{"num_hidden_layers": 13, "positions": "rope", "tie_word_embeddings": false, "extras": ["capped logits"], "init_std_down": 0.0, "optimizer": "muon", "weight_decay": 0.055, "lr_head": 0.00732, "final_lr_fraction": 0.0, "batch_tokens": 65536, "doc_mask": false, "max_steps": 7921}
Each number is 500 + 40 x the weight over its row's rms, rounded and kept within 0 to 999. Layers, rows and columns count from 0. Numbers have three digits each. The size before them is the row's rms in percent of the matrix's.

# layer 3 MLP down (transposed), 2688x448, rms 0.0982, rows 2223-2251, columns 0-111
093:505521567458513468484533572447511567493534463516513493475454529547464517529510491524517497483516486591497454568450504548516479478474558446514515503502436541511534520592527504498511518437490470536548506516463441483515506456491519568453466511587477529539523432467522516540415498570448485448513573503519510452565535473479534574472470530492
113:535533508503488528521467452449520488444519533452505501516542463470535492517609508521476538511490448473520585405489507516529505502535534465540462474548566462520489553471489504537533525579515512477470469567457436475517486525529484504510530525556509460531604461505448434551551468520372532475474487522528512480473446515507539449528464499509
107:504475418542498452491459427501530563491529496500462483439463541475533399460508491505541479524515589537528473441552511524487527466549496469497497491475510509463504596475503409508470481519478533556471454512531525456479452483449540451506487536463459586361513535479541475466518451554471436475525456475529500568490491510478475536419532552472
124:514549444463566521463540475467491440530480496461525512501558532491527531456512476455480512453481462496498488586558501523441458480539528517453525516473519571472521513418519492518473524547479584482435429450557386489506543481430572520485489487538530469524499474420532572496512450556481518444489517518463523435501559460473519520452499427485
099:496444398504555469473575524488528560504425584448581444496510564490588442563484553495514544519505440536494528463443510520483439434477479438493565576463533493590451450482492538539500519499546416538544492474495506466541496454518503511552500530547474494514471534465500547525571514509568472581440534443478466486495576481569467494489506494460
095:509448517488478496548547517524506522528498536463542448462471467527459415517504500453589529459538552485420491543492550525542547490578479513433467500479559507475532523539596509516474422423402489551553533481512475540491504480445463518508539533487445516454492465515523523472526468519495535519507494535481479449476578511495488436539469522515
109:510550499519465515479530452555488473500502479507502423521487474473515535440576492556602480480516513468481413485474468563496529444477449486488433499506569543507520554489531436521440581512472516545452427493466491484449457482495546453410518534520481475476482518464522417495500517495476462552573489449524501448499530609513503478493537559536
091:541518506490515513422501500480540489500489549543555431457429513454539486474475446490557522531461519432496497538508463548553504502510537474428507491487639466555536451467527577472420509490422410491492472544469529472495564544444552475487443469488464550454544443498432529487474515486453563545459554506526530501495415447525465474492509576481
110:483497431478516516380532456454542537458443553544523478484535551532522519506485445466523511432575492433510486516501513548514550506479496557470507449555436491453489486512565484400512451438471511531525492487485531513484569469440493536525488484521535447465450524533528492539478548561437579562495440526495509492537515492528445475440509614519
107:556485495578456456460493564559484502498474486499509498472478472525497504546492453479529532471468470465443463505561513499551511497468522490488492509444511567492538504408466561483430501542530552502526438464504550521442543509438557530515491453512498520497527578520485508488512576484461434419461560537502531574452490504507451501461462495493
088:571512609543524507469446532566602501476458486579459496472582550436492586502478518533481550538519522469534468524432568478511550537503487500508523510470532490527541484504482523570489503482495433514575497510442502513517483478515456491472616472433436471495452438489470467507439541484514453542509477499516573499486497493531600449538514510481
093:546546487554549553459479489518518553521467482498502538411498478494516474485585517512538566494470434545462487483490354479524463489458509528539455507526467503486445411521467503468445485587493532538539472532477478558558580466508486498444492462510440494533497599547525523424521463564504402493512508533503499565397477495426486536505478538484
105:511491551508482481473494534469455496503471427469476507484471498477535468569479571444491479475538528460509537624486526545475529440501546510457527507483411575519467428517519516459546520555469465495469552552467504526537489478486473534530438537518530468468455474549451503456556541459490510410532473514462530530560563509452490503551563530514
123:485431511496495471487541492449510607482494464491502498470575468509479481555474474428475484492526409494554546569422562468512531527499494420501503531458449527521564408510553467560477484551535482455492507566508475499546419464536520454513500467551500495464502529500504495502479509508460461494510477505421454523513482490540543565536496506474
104:487464507465477487492480514492546511528525525507537514407442478530516555426503571503553428407486449499502431460525517494503522504535450537533536499500490550474473556505420451520488501450600472521558445521456516535451490498439509420488493505481461519493562488487504481471475505506485559445512532502442565585526464446493475514564496399515
113:517487496518487500564439509535478437510462518504523563521514476506501509566533532514440438301418538433463501537508478484443515487564571464460504539480475480484535432582539481539552457555469514519496460476493566478513493464561498542595533408466533584536525511443505409493462425432488522489565441440571534520492524526442503480529528515474
097:470521467440510521498481496503509500498527425514468489514577533535483527533478547472542517505570558552559509442487453549526464418511529436533539518537472490457463547448532540518528445533413517493445551435434498526534571531401496487481487584540494488460511481550462561455515525473516518480521488584555483503554526494510503504457498557546
083:563507530421480545456487537524469398478520472466494516548447480513524516496507479540463516510486491468552521519500465510504513441479499527496419501466541499505516433556520488488478509535539530476556534522421434501505483496483454432450481493474442517525526493489485549519476476566416480602501464493477531469573437531515426584470515489461
106:483531573538579558463510514483485517493478506534512590508604530597491486510501527482450448541527477570434542543528553491483547476431455482521518511479503587490497470490447489535477474492531410460476472542435452515508439548595428512511480565501476485522575459516464571467472531467486504479537535467542501560516520443500499534449504408508
096:450550476502448500527513532538482458517490567489509453551451485496453464458497498473518533542561536540512573579567503440553464517450439467454474627460512558472545510461519422558520488490478557478497417535521510555423448454447488503518469495501482444506458491541520543527542442569524494528461482535523531493495506488479490494532562535482
101:429477446532519463534528515469511489568517419459519519525481463488511523466523486474466519542456506537512499395545507521543505536536530556424456512480514497534458445570488598459454471465512546428500403458471551415578421514511474493557538481517492483483543525490482519493549496478515558388450513511511547453491462498626518554482484555504
099:557417471461492529472548425521492469517499467508553512472426541524513477477505474561429510520512475545534501482486428493463479479486488500559420525434487486542511518407503460525458494480524467501464467564468583556543496508454512539512504503531505481462478561524484477473445475472479487452531502492494517443506557426482568458531546492494
109:539534454532498524435406490485422444497476516509474539463415508545435495513512537485489484531508466548587464540536517514477506503532554433497557559486520482525539443499514411503487526490546484549509499470484410492547482503511506545569450489487508437503519512525498506488502400446487476503555449546447475480551573537501520543476528542551
100:486590564492480514444490498471488435426475511474504507512544553510437488523521578474535510515511505517558467558513465499510488520509521457501480480566510503537479458523529538530496507481509529531541481479481501498603503449456525505492454470532535524495542535480502456515508463502490551565497505492520440552501477465481560460554484578554
096:428625527550515562511512472477489471449485486526495515494495507458477500527481483522524428480498452552460454538456520516463498511549532506487502540489462526465495498458511513486446516459527473566550482532433535512454541509523421502452488600514519407475544427503443611490511475522470443456510453530500488490474484469466429504510468578510
104:504594541464513530491576496393501627493471489510562485493440514427547506476462460538521499523560521439520509457432574478499477486487488536483457512447499488493443512469493506456497478536554582575575524505493515493567430518510547485495522454495484577508533553491462491491560480578443476456497431510588515574538555484446495512536541484393
114:490515440534500539514453504415472493557500454554520499526477463589534543467480509444574466535464515556465482501560576422460452520541467522486455488510539450417521528511459502480594489506484557578509507551410518528542513522495481494429480498554520469606456549534452489472465459427427565569530466481500512488455513496524480584461514519561
075:512509590506567552534515480536501590513536474498516475499480458508529479512468509505456502497436447512552451486489445489557503491549625416454494529437589491479485608487520567537463504478552516549419548487540470461443535472471577392523499511501460437567444482519542472515484450512458465553600521473484564473494502440475481499512497410517
107:504457568584509538460505476525556550524458447489452520470434620561515378525558470552572479490537545560498498499504539475576508516462489484549477557481537496560453553510481495446449549466426492534419482496507496529461442489540584514446540502528458545540459555534561537513445521578433493453507467444482527438465461512562572480519524467570
# layer 3 MLP up, 2688x448, rms 0.103, rows 2224-2252, columns 0-111
114:470409483494534457484505555490415531541490502541446466464523500452507513467555468519464443468518529505503518511495514430439505535491485495462463451441465526471494461434474556497486514486492468502572529435550443437506525456438537481566547486458488501516485489476500566497483460533460511399494474516461549549439579507486500573551479521499
105:517466542457484498555438481460478457530457533520583482523541533483400502491464587482482528512495534447483453459402466496504521463465521526517509442433546547550576513437440452546554568542502510557470524530543528503491484498488474447463420538581470428522508589479478543478476465464488404476571583574441532498502477447486523478484432482508
114:552445495496497551474528564509522437497521550466417547428457505545490456452522490526487507497477511493458534567540446542448478516538507452521514560525444562525496459427533533398494452461522528485501474534544449464515476511499482565522468530522462574510538485431471479518546451496577513499522546528430525567524472519480563436473528494492
099:585509490465498578555514481496536550517456449512453558450461483566465468487474493452469540465481533520506535524465545431488440495549478448438428541493525580469468467480541442547495518504517558496420508494439589472526534507525527574504495483532512549474446518504518459467456487468512528502509470524491519401590502488442576462598500479418
098:540489592545481500493474484543522559557484528503428520522523545482526496580486499588522477491554499553577582489548527499561549556412488505477476470532594526541451504467463522448462496481518469530526536476506487464472451480533529518469530567497489473469409472447467471519453528448549465530578564475487464484498498479519551491525497479500
112:525488514436591471501557457516493501490461475509471533550553496528476523531480618493508491494493473512514462534428511510591531524494453454491527456505482524502506496530503520519433479494533479446520517508513516472521615565535541571534467495510503548552508468563495488543434548511531451449482513538483467481553489479507480477468516493461
093:466483504469483447504505567509448525509542517446407501523520545529486539467469498497504465491522544449486514491446463468480485474503543522478452525453444520450491501466485479539483507476585503482541555484493536503521544527583504495451498485501520502449474530553550570487506496555502508501512459523491484513519492513499494537479540449496
113:478518392469470479571541479480591495497477496512572481523506432534475482502502584487464576628413531549562546442572509492521497425492456521506479570516472517522588483536511533463485549457523536471495516465538479553510472507453421522488533545515482499497546521510490592499492509430481522446495534542461439606598491477412520523502438523507
113:437542546484541430443498521488422468542452424459525462498511560415466518487529518591473528489485466500477476508496420494498493530575513540473565510571437438512447458484585507408472519434389560444513466470572413479523493478505538514535521506492514527515481548551517473503516444535539448502561542466490456534529471489506513396569563555458
093:522507397491509490515558476501501482533525489429421459554572473442425538537452511475477468536510459484461504520510504455477415483523426468486517525485463535489412464536560476448518503463482508510484471491496457536500542424523434520510511470539503572541542548540514545476525528541417515515577547497476495433478435450505436521512453490485
097:468532474513513506482525479554523526499500493487495502531513459503570508488470454526486497483479494524522462531497526499514420481518524470594552478588413509528544531459540460536546488481519476522489545496529498445478429570530437498522525549519479501466479466550532565497470527458403484458512450498513502500512533412500557540513526512427
104:509434443531545495517537473459531448568479495553500480525520476459466493466511494497506476542484465524538495519545528451465502546497517514400504505450450484496501549593509471485562489460516504467571564468547515533489486531512496460480517521465499496572476558505517489453513461498564499487506503491511519450481464499461546467547541589449
119:500554557541518537598537409469480466430425555545490509439429479536426545407439500496502499529478478537521533451537499465529469501470476553476464505418449495513566541467516479515491483510551468534452537482479498576499522451476459498536467504489491434551453533506546420531547458496459578439489481506523494541502495540529540512486565452540
100:503524528439501540475485576547500496544574539507508449463502523449480474477550476467579476501493468503477423471476499487538499432612473477549566457540448513502493515549544521467515419596514485462452553453488488574482492514484568505477487462473549509518532500477479431515456441524547543515504481491484460562493539487487432525551490533509
113:534554525528546536422507444536476492464523470555510459464476456556463524546497454562475404428477523535481542503498528510542467499449494506513476509543496522526484513554520536479479450522477521536531511468563524469415478518466533492485552458512475482541501469549494511482498537425592476481464462433517467477481486498479547449509522507472
092:495514485534467517485606526441529482441459565495472481544510427499553488489474528512506461531510474516562529444483534493610518516572488473496563454504523445425502417510523473524538510526477551470565438433482508547513508457479494449527556542479545536527463509489500501457464491493509496472522488515487557480528540511479555494541497572529
089:486513567523575439575525425504485464514469457510519523489570494549472504491544549466525482483520471528510535499477479557483512517557572485469524419503510509555529492547513498494498440481511444453442469575522483510486482459505529523433511480470539526494489465514523484518494564442612514507432486599593540476517492509512536482577517522518
119:472504549487542513513546537455499464565473500512476482550526445432543551559577431534507513407514549510551503449484498524519456467516442532431435487540557454491477491518461548474466414431511493493534518504468441564489592557399511522471518431496557457504509488457577561491453505473509474459524506565537464511524455489545446542533514496514
092:465498440538501540450520574477475479556422481482488483530528444550581516512532491522530473536540488502461460412479571463502539506492514530505459467515428528512562546532562511506503526485549472484523468453477458485488451511465525466509507550454445551436471451506502504460528501531546536488436541495490504400497562499497469491470496530548
103:510519477497453515548571491438462452501514516486519519506443415469503514526451518531580499544510481444499521474469497475562464469487513451539451527483487523513549518461493435505454450487489473561491485476488448446496488467473540495429465481491529506489514507579569534479444435545481504543546503519461450511596522475487418482526544570500
099:479502475460502512507478474513483469519534526545435390518506524459445508456432543472433529459500473545423483487521554473497506548449461520532501478515511516487505480604497513567564549464466515470581483504511485480530489493476509473404570513538519537517502469535553476482537476431537503538466496498421499522504520479476559543450489489559
113:498437481493488515489534576590488444512516506544471521506458471468502553462558516530502537483493466499419501501531509566567484561486535465439460449457469453494533538536535497491534430475516449475510472563459523493485538560467554503502444465444505512494518550411496506508540447504468483470504510512435548525494487461515476494517473566413
102:556551477480392531487516542422524529442468546549465527497556449512452561489534487499455472502476453481479479430570486482526579571525503491456445476545469451466399510581458496524524419449479551461545530491491537462481540449535468488461520443493506518538508505557469482520457523533459494500515490501567521519475523529517563529526561489488
099:460556446485530492457516541500513489522540512537453488508517478509509517465614424526444513539514550450497462492580459495541488411535534455500468509433499541555493496418517470394548483526526461432467440504551464527536537554483506506501540434507555539475420490538487427515492478590515534463476457478499538540498447492546527501466498479536
099:548485464474484510510473500466432488473503433543575532573512438591574492487477490526499457490456496454465462462528472423474465507516498467501552514510495503510572520424497492511498482528502542457562464483457515473562600533513512445494479532465434434515445558557503512499522464509469533459391482484498449482570516532496441506492480536487
115:467404503532504509513527501482467452459554553451553453489474487504547423483551413519516509547453448517497519502524497540522492482514560495491467528503521495541526455529472408532572432517513508522435548485452474558489527471494491527530441378509479517490521501493474498550549499425636586472495545510495485503479486512484459560525485524564
074:454560495476433534494487446481505499467371476455481517496524557519521468474525457530486492586544475482502539449475561535466449558559472472544483446473461554497566471478533460440465510408493510505582547489491485524533480458548491518475482548447543440435518578526505422517483510500531478475489502502447475542571478523525490575468586494501
105:458499514485458451502494481505438451473494559457454494543506495524514542431529539521478575451519520489572487500409448480540479553454566533440511517513437456458482450554452439562557450541421478511413560496434451480550500492515494475455434432420495485545463446508498524507537576505495526471480487482465497547549566521494428497450484482519
112:564516436469551484529523466477569476502490434545467611471509496432531482436497463518545565517514541548529555544578507510544455514532493525449534447473473515549504484476428499477483587473565504505530492497542479536460526567540507513532529463444604509504521500535384489528520554437543473479477410558471529523540489495474505504530489455480